config = dict(
    num_attention_heads=5,
    intermediate_size=1280,
    vocab_size=16384,
    rope_fraction=0.5,
    attn_scale=0.142,
    bias='none',
    init='uniform',
    learning_rate=0.00127,
    beta2=0.99,
    schedule='wsd',
    final_lr_fraction=0.05,
    doc_mask=False,
    max_steps=9845,
)
Each number is 500 + 40 x the weight over the matrix's rms, rounded and kept within 0 to 999. Layers, rows and columns count from 0. Numbers have three digits each.

# layer 2 MLP down (transposed), 1280x320, rms 0.0731, rows 26-132, columns 192-255
533507574514448484425497450472482413442499535455502570465482520485528512490488476449428433455503439500438550503560523396474514522420498481510470505433522473544533595524575551495431529483549479
514539504502448516563558454582465462532525556473508538470506557532538503520526543468519430515488444559430539525538540506486480475537512471443458515518510488554489509585458507536472433490556478
459572548451516490482509565449502506444528542475522556461503513473440495547522480453466593538564445425531461511499486506502510463543615540537512460476482479498500571521482526528450489555506457
521558517565527511511568531507523467516512503440546550501486531472475580467501452434431510506471482527528447480512511512560520480488494537493508546532470516505529430550467491478475514547478512
535544530503519449493485470486585520488437495522519570538477489552533515476511523472526491471501586490515461464478526547483430530412483496523465443436422458555522484451543501504496491459491449
465489520548549564466508598554510452466494518490561454520582440522519458519496454481492511512524555491501454476473547444519494515526496467513529493466511521518537498525448480537512520507513520
481415485519435473446479509506468408535525534563443495496506471619460474448474516548540514437602601566556380450392561407498509477511386458475516547513480561508424502471477545465517484383504444
518521467464516524504537455475527520492434494507548449487555506456477453484489550579543523449518524491530500456460557446464447509511501479489508527505488477486536491508469474540474495480584595
532477478505513458453523441483522470502530516499509502537502502497517526514525459508511597466461555519525458485527519481524515457573496514482542409461477452523443482519505505513499506551527449
502537433503551474455536516562513457456522454561517494559507462435456505469507456474507562507454495477470545548462445496441487520516453485522480453475528491340499546475507469555525455496470456
476521533522485504554500445449490486516525503504540497497479456520509521489559444512529484515475547500525504533443505536580491519495487472489496468505465561538498497485479510458493480520490465
497483567460463500485556453513465461509547453538550566472540464471482609553498487413465512458454446493555524543526483496524480488496503477551572539465474464483474470469454441513469552458495600
504464487445512472429450472495497476575487536478514491507502547497520465496476536405547522464510491499507561529546546508500411548482455492542501511448514572523423505490467483540465485553540447
562472511453454461511475498438497467470523507494493452499532464484484551516499546460526500539493413529492493534480573504548520502492435526444534483514525509487398490507518465510479461525526480
532482489495528498503511479485445430452540528530531513501518515522526493508464467493489524438578505525497508636393557521480491480503436552567438578436481515501521553450523532404522535501536529
523461437497533496500459517474533515437475538507471539485510508468426468523490439558491548501525461520456479508457511531541524445554452565517545496445472510547578471424494561457408472531548450
520607409452420514438515463512462550454487494554462453544436495506468520479487385508501548471536476536518481482561512604481554474474588509413463485440434520535441444525487424497486503544541462
531559482586535461525506455536452507530499434536463537495536465529535490510491535502452555421579523520582469486480496550387459526528511485493452495537462463496512460503510474505525455542486578
571473471451457499466484534504521497537569523534527488534527483457459483486500494452507540472485486506470552526541529571510459509516468477490467522516571488461451562487487535462515495540471490
463508515504525457495492454499486522459460581504527478481500459547469497458563505477501474494527526489512470492540515489572468434412533572451534494481423506512510503465480531474512456507454511
503520516531530526391437466451535481496513521488484468510490471470453492493535518521421436520540479532565446545533508493600506530470510487541466534459449512521495499560475532503481508472495512
487452510473506517491510500505505506499459480476464483399563537492527467476482462496483522456462489536466517462500511482534509499514488485571486540501430499433506485570481557462440496551556519
494487536541526448466464457430487529486511560498506569456503526500524475522524573520489514562537531535483520545483562483475538507523438489530515464489424488479499464494550465503537502457495514
525496545551502505507497500513508553531522483494520511464523526533486530476457535561466446510539521543516544503459505455542456491519477459464566490456462531494552541418574471548518504534513487
541478559498546438508533522516587497489515470470463484542423527483475473496553459475475550418505550486484458513447500516564545531458486447495451569558479481482485521435582491438527432474599480
531496463517533489454524491413475525501471466538535494442497495492481572478406468558494500560500593490454467526432486480446544520478571460533505451526414517502526493509535557519571454492493476
439507461508512542503481476528511477456477485491527503419513481519501494504537448558570509471489543481512458442509538495519547481484485491500490515552440550528490473564440497479512519528436515
518426532401482525475505480590508529473388459487503494473503482512492453539478479459530447514521462529547512539491560374498528551473443574500472500438485539444514473560423541529528467523467503
556495484491526466457501490487506535388499418547563513550543572506564446401507466481486504407463514502471491519502471499533506455477565505473468545456520456530556481481552469452471490543522510
542478525510517446518488544593582447463500519442527523488476518486535566451440555513491539485489466544487497525501413506479455513488471503410572516508489408482490457506547524519567515480399506
524455525491535506519473484532469466598479487535490557467519530456452449432469560463564464601441576541554460530507523501473494457536467531631489539527466513505520544533478512542558468554432520
475451526505490464478514476455563524504516534520483560480548497503496564450484500504459549542502465549536476488468462517562556466568474566458558436493491502407457425485488528459477499487455482
496464482498487487460488431526396477383455559479432563459429527500544468522552501440479552545541577584503453441444462487502489484478500451550493577471451456438485533514511457510520581424432519
447539559466481500464498498520488491437471582402578523586490471434433488432489564439428446494474485556480604519482542454457510509560495582483487468539497580471467454509556488501499444467480455
515517555510546487468504492459545512483458529455497405443481463474483500525512508523535503489516533551526500560428492530540467497479477488513472464509470552539467502526500521492511476485514519
507542528584573536546485419512534495484502443537539545597554510479532472413470492572472552452448443539497553479479487530435460468462532543575493551521515425485500396579524433530501468552425529
564525497515586522475491496468442497491536517414485463494440534479523483575475500507481470532421569501521536517521464422552478521481497401521510506489511514521509510480527429586438495408485430
512466452450509500500540531438490512572551556477447513494516585520536540485511488462436497492515498492480510434594517471546460429495474500423547555578563528538511520454498477509541420516522518
460457504510445521545451488463492448551507547411514562473498501453606449530493581496561463532508461487458469481520410465500494496501495506499492471494419463575529484476522502509449463441484500
482466522470467545454461452444479511465463496513494480530470503527483556502402484560545504500530479487492492540481514480427461568472468478517516464523472467487522508526488539492499459493580525
495483492501463479451484466470476463553452523434486518542503497548537509554535477495495457441510578539512456482544525545520531546546479458511508569517525582535509452535527463498490458529472534
527506509515514541514484559523585484522467502477613456568515510427445463549458524531508521491535544575451507508517547469529542522451580461548537477555494560505506525582502514565476498484582580
508510523511513502490517530449541486569528476535468463515524497530495512466509437434514437523543524534491455545491536506545493491467518570504522468507489495448519513504554547540503543460517499
514493449502516527436544554517401428485488454509500529475448475514418466532504486488524566497532400462485455517520471526420476531486538532513502541537511543483458486493504416516490531536467484
521433546540507467499483548458480468525521480456543481519513533551463487600500492574571485528557550507469483564475521486487519527470434540464469502560500519529378555506516456470544558478560521
486467534492448527471579413468485582520533524484460462497520505431471507519499497489534388520472492491541489575489516550537505537435490518502522514445462529445515538526501529563515540563499523
467488522542539477460518529496450500538476493520544443499573490437458508543491480521513562477449469539482561412485510547520523548547511394451536474587456460492513549484402496506515490559532473
487487544531483517439486453457540599518470487495487444494502478521489440518479500497435482472475449464539472597554492487470484542519576478532454552508509549505538468416520500462510563489546517
540564535467545529483445494532496553585470505618470586494549508540563511470511509456460572453556489550565522508479499555508532527479479502520456533535506465518476504546495479552493504500485566
465505542552457557473522514503485491490522493485523487536497442565547510497510559503545538436489508397497486501495509507525476540477483525569481561504452576467572482464470576493530519427470428
527519499542451542488537456513473488512510558506571506460466562483516543451542527480599594565479441486510523495512551442468571570561519482495548460524503447514498468533476506489506521557521500
462460449504501491470505510558497492512446398526489429466447533440601532516499452452476496532505534527550524468490507573552491504580485469457523480591502504494525482512517521474550509504478460
537455440555527513468517479522496571560489509576498467452500543482427514526496457515497556484481521540531467445521533474541483558501474471454497465438503492466475511497548457500559538464524479
410534551580514503424476468505528542498469471527444525517481512484427470470526506513498495520428476551574546473513500531542493501518515514473505534445483543453491502534565488492510498502482488
519476485565484434492511528463535471553536526573547530495511488422535526537447502512468542532531509481481442556536567452470481500489524541414541491493496479568485527524513492471446502502548547
457450516474468524486415503488517386463488487509567505501481508515492516498451464474454444502569575543513455492539542546485487440554470537543537541449560556518486513439514508476531523508507443
509515503514602464573492458556499479487464569389518460559490454500379509432447556500441513493539464528501473537555477518514523419516477572475502567545447511425492455533491493509434498535495502
477498527521524493515484528509483456549562538484432524514554489469564515512519497501508445519455541440509497462554505573540576479458516471499518498512489483526459480476476469507517521522575510
475373507534530557526543454456545533480479514538517522520542526531453528463482486551530408556523530491525474465458532501583440458514534494500529459459519474511435537497444462567595490505506535
507504463463459470504540460552464485516518486488453495524546466491543490485512505433451501424526455519491506543575489505492437515518518464545422439470508479557571473420490536544357481532502462
516469553489478504482594502522437517503536481500439455589445421489502509525476442483513469510467540428531516508537410544515495432471452554454583503464488498498557560426498461477474470472467502
495345487545460523492487494446534493488482431484484565537459468538487492469529396533547578517495541464436481489557472484508525551468489535497485497428512482515459528576479553502493510521443462
476506490415541508431446427494471483477476504491473487513495468511482513527483460483493509440516478487406532494489510484499396459559487528487576557453547526449545520459478460434530486489480513
426473522541500568523450533542539411481517509520462518403434506489498453569538504566503541509534595519511439483508576558498539460492468531527613509484534545437518538545486524456515478562482637
530428469594491543534504563441476480527398450424514503563509594438457484542561473556479478541585443432557454485493483476463485536525511472582566548535501587500581511593508473529438535509493535
499466536544469497543475480494442489531466505471476503449495487469486472474495500515506494424499506451547557478470503528459496514551440497496428532527503500428478509480481531450427449516541483
537532474513527449512595463456505569562449493463427617418473521518550461500539519463530551530384498395535533549507455537437527502582597467520529430419509501524486459536511523626550483484507533
422435512525500516453502513496487509528462481470542525449540501505465493500538474534444504484483494499483529438515447466570513499523521517514482608497458457514432497470519453506478485507514488
454503455522494458554543562511454416506455459432442509352402472471577532421551517538479509477486498477442547537452554539454496521467402494501474480558428425443525491438465581608425517514495462
568555481462496500454507526481533581454501551519502550586487519443524539542541531451493441483482468555526460509444552513520503528520454440476432421498494479559596491464442488487489568540535563
525505534486516553460505460514528585498493578547563556541522513493511527528443507543468491505495490597520524454399464525482408459500459484518513536431490496507528528513569521504494527572531495
485450543481533478454493499463512547504433470563504463540519471464389508540480535489458385492416514496484538506454468582455519528489504467535521556429441462470569555505453484496607597537583504
499481498527498495453517444495560493564461541438417463554578481443522498468586476430483520513481480502525549538538480462484569485506530432391499509484478443488564420500479487524503481500451442
579467511471505460422437506486510464480517513502540459515469534496498494479521484527536510498478461525545520565517545489507576470527585534518523531500506523497547466553565527542479541515495501
501421530536458487479511566531534518508505461515440525493469510543503502505529431526456456485485477509482531502437503497467502470468352471540485523479473524531448517479475502494466530450485592
488488511531534480467447440537537488579548562532499546488476483461484471531403534507462618517515536499500475501529563545534518520442520484528486491438506480563426449518532482588551475453419551
542466495485452473499447521500529488496494455462529482525483435547533548483554479520449533526509527546488478440470550453416496495516492491477458510469527460521481522475482530503473488439562467
471552494532541469450509530508572441438455581460487566520447492531503425435560542515521532515514478521445489477467519484501548508513579500396505496454504477539463447564548483499505475480517537
526461490462515469436478504458462547499538490514469464468481433476460585502557478451420483411559492486488577549414514421470410472478514455461590501490442544585521512494580591525507532452552520
560531475455523549485519524446588560527467504498526488427492518453434444492494422510504541451601492584556511524468564516528517429459543555443517548467501509464484537519439490482573479477591556
561524598493503501534495438607505545477453456485549476553559491484491482544460516523494484384485475508485494500561402500505468513448532492431440453499504502508551444546528547462479463507574538
524462427548510478533424524459520494500517588524545550399483431501507396441480425583514526499489564457470462453438431502493499427452505525456583514511472460493471516496502498535587477448445533
555517542498492479462530485517468495515584536448554520462460544450435499502474573486487496435568532527443538503498518423456504395494509609503463520476509555497557499449524545506501521449473386
499492544422475459493476532522476462503495497540480543457469550532515531492501532418452521475459529576530501471485515559470461497498468548490480496457415518500426451401444501534429535455485514
538544518535528494481507530484540498446521494509517501511467510572498473472565423585458491551542562460541437472543460544479567451447498490526538557462497509516445537402464452561496505407553503
496489512535513541444492532509459562494532471475477543559504576462516586497518424470487553546513446466506518550453469477493510486450459514489544486548531522467508522528528555491513494559498486
457545510541533479517386534470499530507545519472494472412500518492436465535529478495480508459564587484548476445483571535467486495501577477472460519482495548494499460528485502501457462517488596
531527557434489492444541496516441465432510484486494543521437490487550473414445454475548510538487484475507500493512472502531494493469512493520478486489440407511515499471444524523501524443514466
521530406464542470555524536567591551563463463499507436404480517479458450420420476524491509486461518493540557476413456583502505518461424454466459508523535427474455490499512504498482476540414483
410495528494513522445524414553515457519512485465495460531501483521489513490557466541537415510494518448578502461536476571505500482523547497496532533514511475540469492461478482513500480519489508
480495502511525450544503527501497513466418511505548503494460495564442482432523469476483485505480384500430431528511434527503499496478553531562472570562542465519554488485543464470491501507477556
496467505528463452508482547516533514478468472485504467548474576575461499456529396517499528545505513515491568549494434464459442537431569557422522413514497538458507518505529410520466459490512478
532530517395441541509477491549498537507495488515520481538522491464537485500491503562472515507516515548488500544478421513485434516497374504487452494501535468510459512481533550565535514515452552
525462571411487494500522541448517455453503464511502521486474475492487513521491445463470549512471502525456539490498497518498408499477456466518548518538424460475499481406561482508457565452540477
519525506487564534432462488522542503495498548493529515529464508478473511466546522512523578535555448524537512452440570429557470507515457521502530469491473485544509520536488544441512523515475521
458493485528496462547464509509656589514462521490469498524470472525474478478513527481462563587522452530487549454473513543505485501540512482508507451536537468533476463497458623533541527504478500
524495480494552536555456480501485503503515509483516544460554480575472442595514564469452544458562569444395574499415527424558465548453477437478469483457457519500387480487507442480528516473596566
584461487462465476505523473477540542533565513505490504502594515436510513553490469451601504441496552560517527494494535426564456505529419467522496516509523483502502522556444472493505457453511568
453530519466575582511517524498468390504496451512482547512437568520520513456527448488495451437540513472516484519512496517489501486461486492499516533465550453541484523512480494565505504506483494
456439534477498494456533499566529500561468576492521544518466578505522474477438445526506423507558470486493474523528582522406573564422580518459518584558501471541466526515529494507630497528510467
461525473488503514554473533484529538537506601522499555449518490429488546576477469382505490555636474533590525479508544413490485492485450493384478506513470523507533447521518406487496507506534483
569496520510444450523493455519494421483474500469539488487478498540498524499551438555501509437465361537523559506478445530553483547526457501502503536491469524498486425527496520533431487501423476
541504506510482554481592463465457438497505480536432459524392526474463483548463454458520528491499493473540482448491529488487549532513430472467493498525522509526414463486501560548471511512524598
492415522458527497509565491478540491509407449469489469585532520520485511489548431498501503477465507484526539532564483515523511433471492531454528552512469551463550478531499486467453437534518509
509494503474518548591487441472529536470535489568499450556488499427555458527526598446472430481512462553435523508522513444493481528511538506514537551479529523510485475397501454493515512451506482
490510495524466512494521510511500521476531512522480471466503490505518481515520512513512501492512501504468489540508541503487488529485488493506523497511489471520480537492493472520484520504497497
507510451530528512503464516413526581482498551500533461542448561518500434487457497517569473536471516523473494584501538478491538463508481573422533486545492428511548504499420489440582484569495490
# layer 2 MLP up, 1280x320, rms 0.0792, rows 27-133, columns 192-255
556523496501540430537481541500482448443500509419467514464453433488446536500556524427544461540464472535423506515512439482454518464513483474408481499506494423473592523555491525544498513484431459
496445560538551454569433557510512549544512464563424481518460512514537460495497438494501421458455513494528454481516474475463516494498439444505476516503498508487536485475399497511608460422526456
483475394470553524473535614516544504437525442532532473485474473551569409551467473544494533544489496535508547414458506481501478440482466489512487501521526449484478547560488480518575523526494538
575542479478505489536543465478456508468534525469494560476493532460523548459512474455471586498522492449489531501524521518556494494417462551505473475451632580455479391489526588439471448544465462
519534461568447450506502490476468532448500510545470512475464478509513486500470466522481535496477518426543429517500456526463557495502491488512536472456512474462515363498482496559491455522477441
557488500487438567509638520424576518495473468553448388560571464510462485473455499512446442479476532503494529486482535409557588459438455544509482483423596469571494425476475508474599452506509550
552487514509487401531548482527509505587552499518487515506499436509534528527460527480467489514453404445502570450473506448488563475528479469514447550401498481476461428374527610478530455414457418
562464431473501453590504526477476497443505447623442470526522550497549528506560504501467485497547528576508431449570566503490470514556458524545513480467546434508477514491510520546540492479431503
503451581511506420498473563469489444530472510491459489537534437475483452539470457505500497569473550472480548568577476540508491489464476494472513547430520493492445527429436474544523506481526552
483478440584493490482487560468498519517587496494478479493533499437504418469470494544472538479470491503494532431534521510491619487522462527500451502410474494514523503554463543529464431534438483
587501538533524553539502489536468541378558506501497412467488510513486430501480567486490481487435565542514482504534500405532508472541466439494451509578495523492471445531472472421443480516408459
495473435418489467453484484482494501452547543511513476451512543536492462513403523469512481488473479532478534528567464494508550473522448503498569531432497565526460566450468459481491490524507485
514465507488539429478491473488416433502575485481467466418481511538535468462511543446491510532432414508456530453555525485517540537551488489507498485537567517548481473461514469480497509494467546
528470502464523512440566466437483469515524464483548488577547495485477432497461483558511440438535496541432539437490414497530571502544450550517416490470494576541464439532415554434524476464502580
528493467535566542584477553457461494486549488539476494518499510549479511513499463487449450492540552530518454525554567454503503530542457514552494462487490461534508460524489519580528406531484553
482461401502502443537523514373440500480537531535430507496503489467539526542458476526478507445539526493464498553548487419464684505515430512462516482480577464541509475550521498535524558470528543
563532469486507534493539565469537518501533480452499473576512566523516555561495504467511518527467504528493517509428475461550557462546492521508460465510549522501462456498414558576495441477491496
576444503485490510482525515510567435518510467550490459540502489480488490490533477503486543493499478532460532528526509472480484449493464433492493468453503450514500491523492480486420511570510514
448531492521504434566535548543505406515498488453478494482550526462461464468492519481446521476542541461494477430469512514570498485513458549508491425512520568517470430509445509490510497528475534
564496509490492512556497561497451531549543489457476535496550536534517461468514475501522485516463492578473482462515513515560472463473472489420519520479500592486497480479484513495541526485419483
556447518471404528493516475459565484470505505489492459533503512551493471485399477469498463515536514524454563491464513528466515520622519465500445425514520519507571484616386524504536517532487426
508445461481498535570543562598549594540523489468527489485528488556503433437409487479520503481443503501523498455478525502532507491445479547529576514513498500526431508487464526538528508520505461
500539504508487479503504489506536513517513527464422483468451527531500487483467468600432497402492494526486469493500518458546534475495509512427541513477490554528565466445473451482573465555495543
513471388482564525454487523449521467526529446529489522524479448526468412490479507578487407485445464457500515406534440563542586467435495517541517494574507521458509467567405530531478366504477521
453554532559506418507489441483447551511484456487520520534427386564532470550472527505405467517444485500448548495493409509574488453563481465434484520495499510475484506541502555504472484490503486
543543491527509427504452542528430465612487409553440517504514524495480502567535520550491476527499448446507460430477469457540499490418524502484437487571506445478552499424556536519543455496540475
561450439470494498488535461557391484521559405479480505490518454424611498491484457553517451478496445519537519475510481566493529492511461463497502500499534526487593527483516486524569476518434457
549476532531481468493447539411571468491492483493498470525544526508429412512428550526498493496409541400475501437446423457598499451553502437454486426500538434537539467479495476535508460495442525
501463516512494467542574486523455548528518492467450459498507488511537514486402508592482588444550497504510587463523474538498474493516508515446581435531541464489461458420479534452475549506545530
534520521464496482505503482470470496491545449420536484472497472517443500482522520521446517508473519457443569505508409519478591470501489458433481469556536484464482506461523539506567468478479451
459535569539525481519542495496492455513493537426532469575522385526453476526409486485509479476431576492440468412458495445497466459544500432548531515510518522472516516478408561490551462510515533
502501475515517434526484510522459521507526437541449530534480503505550510480439493517488513468504536464514534432550536457476474464514488466529488533526493415507551492539441487533501490523436564
596542467549449547502522464432565523482496492573491462532494495413513435566428473616468484508503457403507493409524446538466502496438469524531579528452569452490486487450509531588604532526479538
467499422439454478486525511520504456477513491468507492533468516517484409497502426542552529450433492473531468420571485503531632467503499553508525502426511488433530494490471569510528466490474500
504444457534493533567488478473455468540519521546549463494494515479502505492411552483540502465445506519407540539559507466447536496447495504531532483474513543489488477481485481578498562507535535
493530488589504441509536519477564475513577503508496496514483537480547515598493470505419416436477392523462590534446491487472499489520541546570529512537494505516516474486493479473545505498507552
411482400478531529528590480464475552404631599501497497512480425514476462481380468480498501529466483448479443454547483534534483422503505466486417555495532518445473476465467523518477441533513562
483441497517606424517515457561482532525514478500466488490499484435480496462515469491474462512467483523467476526491562498535485520499488537569519539508508511500484438515448493577541497573535487
497475477514504448531514487517542532487511505512538469475460444490494497544479507538453449487446469532513506442497510528523573482540477497456507522471466560444474477502523523508522479529528460
546526430546542510534563521497539489432473485472486465438504522556502493501420537539486523456478490504501515502468471433457510441471461570473511464519477504561524500473471496511530480565498511
491538495535450432489499525518408511515515509451467494484437511475501493633448532509514535487514459441486509508499452435453530482496462500642539477531481547506506467456499513556545384508460522
541517461472540513502494541529476466547528505474475503497484535465503442480456460487529499549463461497518525444535433466481516493525529507444435505513517515513471511523469588426460486446403514
518451512492490505561556598532436558433530495470436475529454419496455453475512490577465520529557515528515489517534431468577463479483468510482478530520494418488519495507436584535499525494488531
536452443546501457557530517512448491524471507454475479432487531524513438522452470502533566514506566479427462477601549538455504514510364578565442467502581504488458471528499472517490545521518502
563431452498492543549588496464498527515545455466463499447556532471480447474466550597588423474517474478483490457495463555545508474437474530507515507478481492468469526526496444559464479491474473
513443420510598410508548481444468508497500540515430417515504491504511480489544490563545474484409383497496538447478525474476557493463469549518531512452546451518549417484463578496512471529543409
519491534512497519504516563539487503510500525503456458529471491544435412466500491530486485478570466541536433516492463536511478516522513532488483486468567488486489516455442566526500487500451479
537501452550533506522456547570500550524522520470490434482490503550530489497535538511437558469515543449522569494474444495534471411492483569459497508594499517519481522452452553491519503530418450
516526478518547466504486455508529505489513429472513505510511536442512459518548544441470514501487511405528515430520378499557469496530478506535522533522499491468498566445503531504519533484523506
539502505527514405511471507501462468492562524462528423467429425478496509488532493505435475523433479500550470504554485473530535442525415506463442480564521540489522531475457502478499545470510493
481526463513517426520518519456514499481524528443503497512539438568464416534526515519567514451443498400443481480518527523493544449420432557510470517397501534513496506525458535539463489516449546
519497434457528527498540502419504507478476459534444470478512516519449427527463464460543458494487503418561465475399434484513592515468455541487465537495535532450428464573453459460497515411538460
552481462419531518509573512496553529504484537562545432537451580538564482532430474479541437455518514540414450577510497504483564432492454488515515509490547573493473511506444450491434491531486454
520535538536461437619422527535478432459534503469408433470477474533512490525523501522542463503501496499562534519509494453488567370552437501494472425503502528549528465424427471533587407439464510
501458493547429432537515516572502555559527525502486460456477498477560445520505512436442513449546435394488559558466521511557536516473521481514424454502554492502546452468550399491542488464429544
431502467554619558569477534448489501564497393551547429558496483499508505513534425538472517473516479430487466442486509573490492460519502548483484415459544494511539510518473507531613431533494511
497539522534518518543458545489499514542516479462407481523506446454513468460482483520538524472457491508426529471460483538522489478514469493490508474532529509502469543450499466548642509472447524
529542431538438520490531481502559543515461511447466480462547402528451510483455492534552512519465550516475465498483474504506486341467458544452553506448548506581543464529446577601511469513529508
588470518562557507521469502498507550535569431538535444584544551478399483517502453548540480545411488448499609430528448490502571495543511537482505488492486566519473508545492527547589460552517495
584552498618536510525484515478465458566539423447518514431476511452493411459497530432486503502454483477468467450521469450539506528458528560455479465515512480510518507572461467548550507502407519
579459523525533525534554481509462603453542447467458444530475445497539493514526482506430495529516535483477445484527557483482482462527493456500518495482503498529504536544538517555506555470509471
494560484526507470539484540542526542529515497508444448535392521502414468546387496546469530485467436481444515448500467491505530468483517573466509550587510526429515493505448484588469497565429443
549533533494512394498488567456497529482522477498506440473461511540511492580496544487546502494498478447452474512520478458454541446533436501510565495507502458547497542503480564444491405446460512
514461474505502537594502569543528420496506431480504436501490458507584419480459499635467459478505559394489584452513554535447571427419511452557508530521505498434422495523411598419460532554562434
526450466517561542450523546475557444557521476525516499511523515551501439502466476506480461470533501526407532490427508479523602500556486548545478414516507505540493480528391510492552447497480548
525532479409621537496464555530512580539545491472492445527503569591447455537548540427553598508532469456472485504552539479478501430595491475477514457450600507429525512548406441568449438584598405
582442524568474466547544508521440478557498438472496505481513457526481504477526444474569493444526472521522492496509489467579472479495462517476495528503529497500458544475474458410452481463471495
469469428569484462532600603494482495538510497508432448471426535467449485559444451483527522443530548468531482506528552481503521499506464501512475437486540467511515546501540418501589518505451545
459545453565534455564498531408511508533536490441526495440502453494526504529511568466499448555518496465476486484515488504466527515472473538458495464532560490544521446521505521465503514509494450
505513500506511509523510521528491512494513530523543500467457478437469465510498479559455496465437492498508507453531426445489516472514505479560451461518545482481521442544504533515505502501462424
575545489552523442585456498484527495504526504501454387493396555533558493529501543450488459470584479448522464561489525477629453457474473554477555528481511477502552457557430500532447487452572490
447516473538567478532527491467495509464525511577463540562419532492416493617408520450515513484462444441451550424499488489456513459508473510563477517444543550545447491441414512482456504528478523
554506479510562477499552579459491505553509443528436525513491487482514474460459449528515513451520471511492534559483472428558473503421538475446452548458535445461431452551476535489462509538427492
520455482568545435530511532531460516524492482519476494494597491473516431453502505586516448468492463438440470413471469507492546531442488465554478439490531478513518430600476534471479488503411589
498565479522507423525473460541555513429527442528486476506479423567456484537499529463537423424532521460481533500562538483566629510489501456523513441521505433579514474491506487536551488506558524
476481520491440537520509548470491542505485462472523453537582471492466499493467478585558525494457520518497521483452535424506536480458473490488473479521528574486461510548453511521525486511447544
479516472464485505500516483521534581527535508508517378455477492502447436432548427579490461390507533488533447449405472539525580457550529529534496492491545464508566500518469558488533508611420480
505467524506533567552471461447482442488533501520448496517515465547523406507530526529482434452511510491493500516554499504475559497554485560490463505470523525560499541465451521456465547561435518
527565461473524419527519472472501566538583469481479533493432487498499483544440549484502521467517439494495593521509435477534526479605477511537508558454519455478502498479515448490505495474458495
485473485504553443496542469475553495528511499496482447499416509494467486511407484556501577556473510530461491525454502484512531494498504496515578520561495527510527467463445448548520511517530545
478505458460520527505570459480444565503610564555413470538439567508526531539491469463501489375475440503540416528565565515543548479463490476504485542435629527602479401481488503444424428428534492
415503444570539514520481526449495569556480495439422454484473559413490526462469552534442467564472441461487541501482488538496475514420473532466431446498513527450587554446497528454587493525523505
521499546436554494514500472536561562512571493528481483561422551575486498489444477472462478488487511469472484531431553402508541462550495451477543528468504521502466506437481535547577476450517472
545488484587450469512447488502499506508513499440483457434471469487562470444515515546463530446481535450398470473541478446545529442504445496537474436478560478580541449539463480494522497452511538
501533482595507496462533557526490568456508474455510517498487427461497472456505515508410558555500496502387503431484475547519510475537417494540551551541504466478524491502492516486534467590460551
596476467479560486521456461439445470544573554477457494565498518519622561495488500507440463434460510478516514473546552501532477489480495469456426507489519518455513512492513480550508395540497473
489537525502571476538546517563506512524521467548530466510400497482449487445526568565479536395468545453415459475444508496493509466523504524476535522544510514496513480465446486571514519481585562
557533469470544494533568424487474469569519506586450462476442581467444453572489469493540530485487498479516522530557557492522507457483441494477547492560598419564482514390530497441486472520471445
537474496516512475536500519474498468499525543434438424481522462491496459516511513502431523457529510486473589509549504511467489489499507502442525532484483527519482487440501496481561502479445485
516465485495452524501479494511531537577510536537510404447524571581530505478452460516493478424508495501433385525509492503522512530452517469549563507486484436534548423531414504583497553475547466
495463465487523491531569482447469549449596547547488465511453468520529509556515543510522569452562503463456540500510485489497552490498467475497531561509562491515509447428508487475527520492533490
533498469424488527458498505452508503551534529570491471479504500434513515515493452513490429529496436446533503512551405452529580483482457549470480465535511476457449474557495531509540497511482487
487449444441528473521566498502462460519487478473481477529509451466542460508500514511462524465485456489424571467533498507515483478471452434549510480483524412493542445433523480494494535510550404
499521516527481498496497489512503499487500510502501484428481455427503482477526510491554553521505491433506585520476480446470526510512435552502528408497553426547504474507491542493462547556463526
553526494533452497502490460502446581453550512564438440460501539543549433520509522463531469427474442527504508512533554512537485463532410471494567581490627524521549575431486473437491551484499495
511482517470511512482619470518459562504538438463490517532518531543552481509468507484497474498448492496471518548578524430602509501592517410533570500497519399513521484459463448482514513488521467
460553428533526458552575488513526518563496499531480446523491458434477462479528506475570465504487506516474557463547525494471512449528445530521500469477595472536446486499464418434442491489532430
501463439490461514573595533482537439498550429526450531497449472478552443501517437524495468508557518508455523477555476492488483486461483457495537397425567538585520475505414449519492460533481562
480511546491439456574492565457440481548494481452524497483519491551541490484526502522474546499572505504523539517531403440551512475542516507492448448503529498549529540527441449530485514496527541
486524537519518480504521567498522503529489504488540412538438511512481523443433494505477556493417556540476507508492480538495468388523452496509527438439576441467484505483493484561500535509561439
515463477519479470489504467483508491502489461486485450517482445532461495481510469508493541514502456540548520475500435424500490432560447508444524506486509480550447513486474499436517511562496452
465520495518494516479531435467429464498505514461499485459549486513552453540503578520482469461520503442511530525531483469482654483497454526473490452471518455539482472491490461441474510458505555
472449460487468483521525489501519487494535435562522492494499565510584408491495502485485546449473541519456489511515506490433494525535505391430472508507525469495526460486483472498507498489523477
565474516465494523442541484460562493475488419509535471516553467462481472588431489537445469528511497555570476550457452507460537450581440560482560540475492473425451505475477567554480496482541436
524478497491528495533510518487510503524514482484481486477495511484525483509508517507457505507522493489489496499512500498497526468512469482468496492500552486495494482497487504487480480487516498
518499396487415436548498478560456480483511430524533429403525535469482437481496529506497509458547489524477478515471482449467476463486477481476581511517510480463502516515504477585538466488501535
460498482560538452510470474491461549482557430471485487557447550534594503495473521463533498442445437455533448475544509475466493491484423494459586591493544483501500534437516543560573436616498527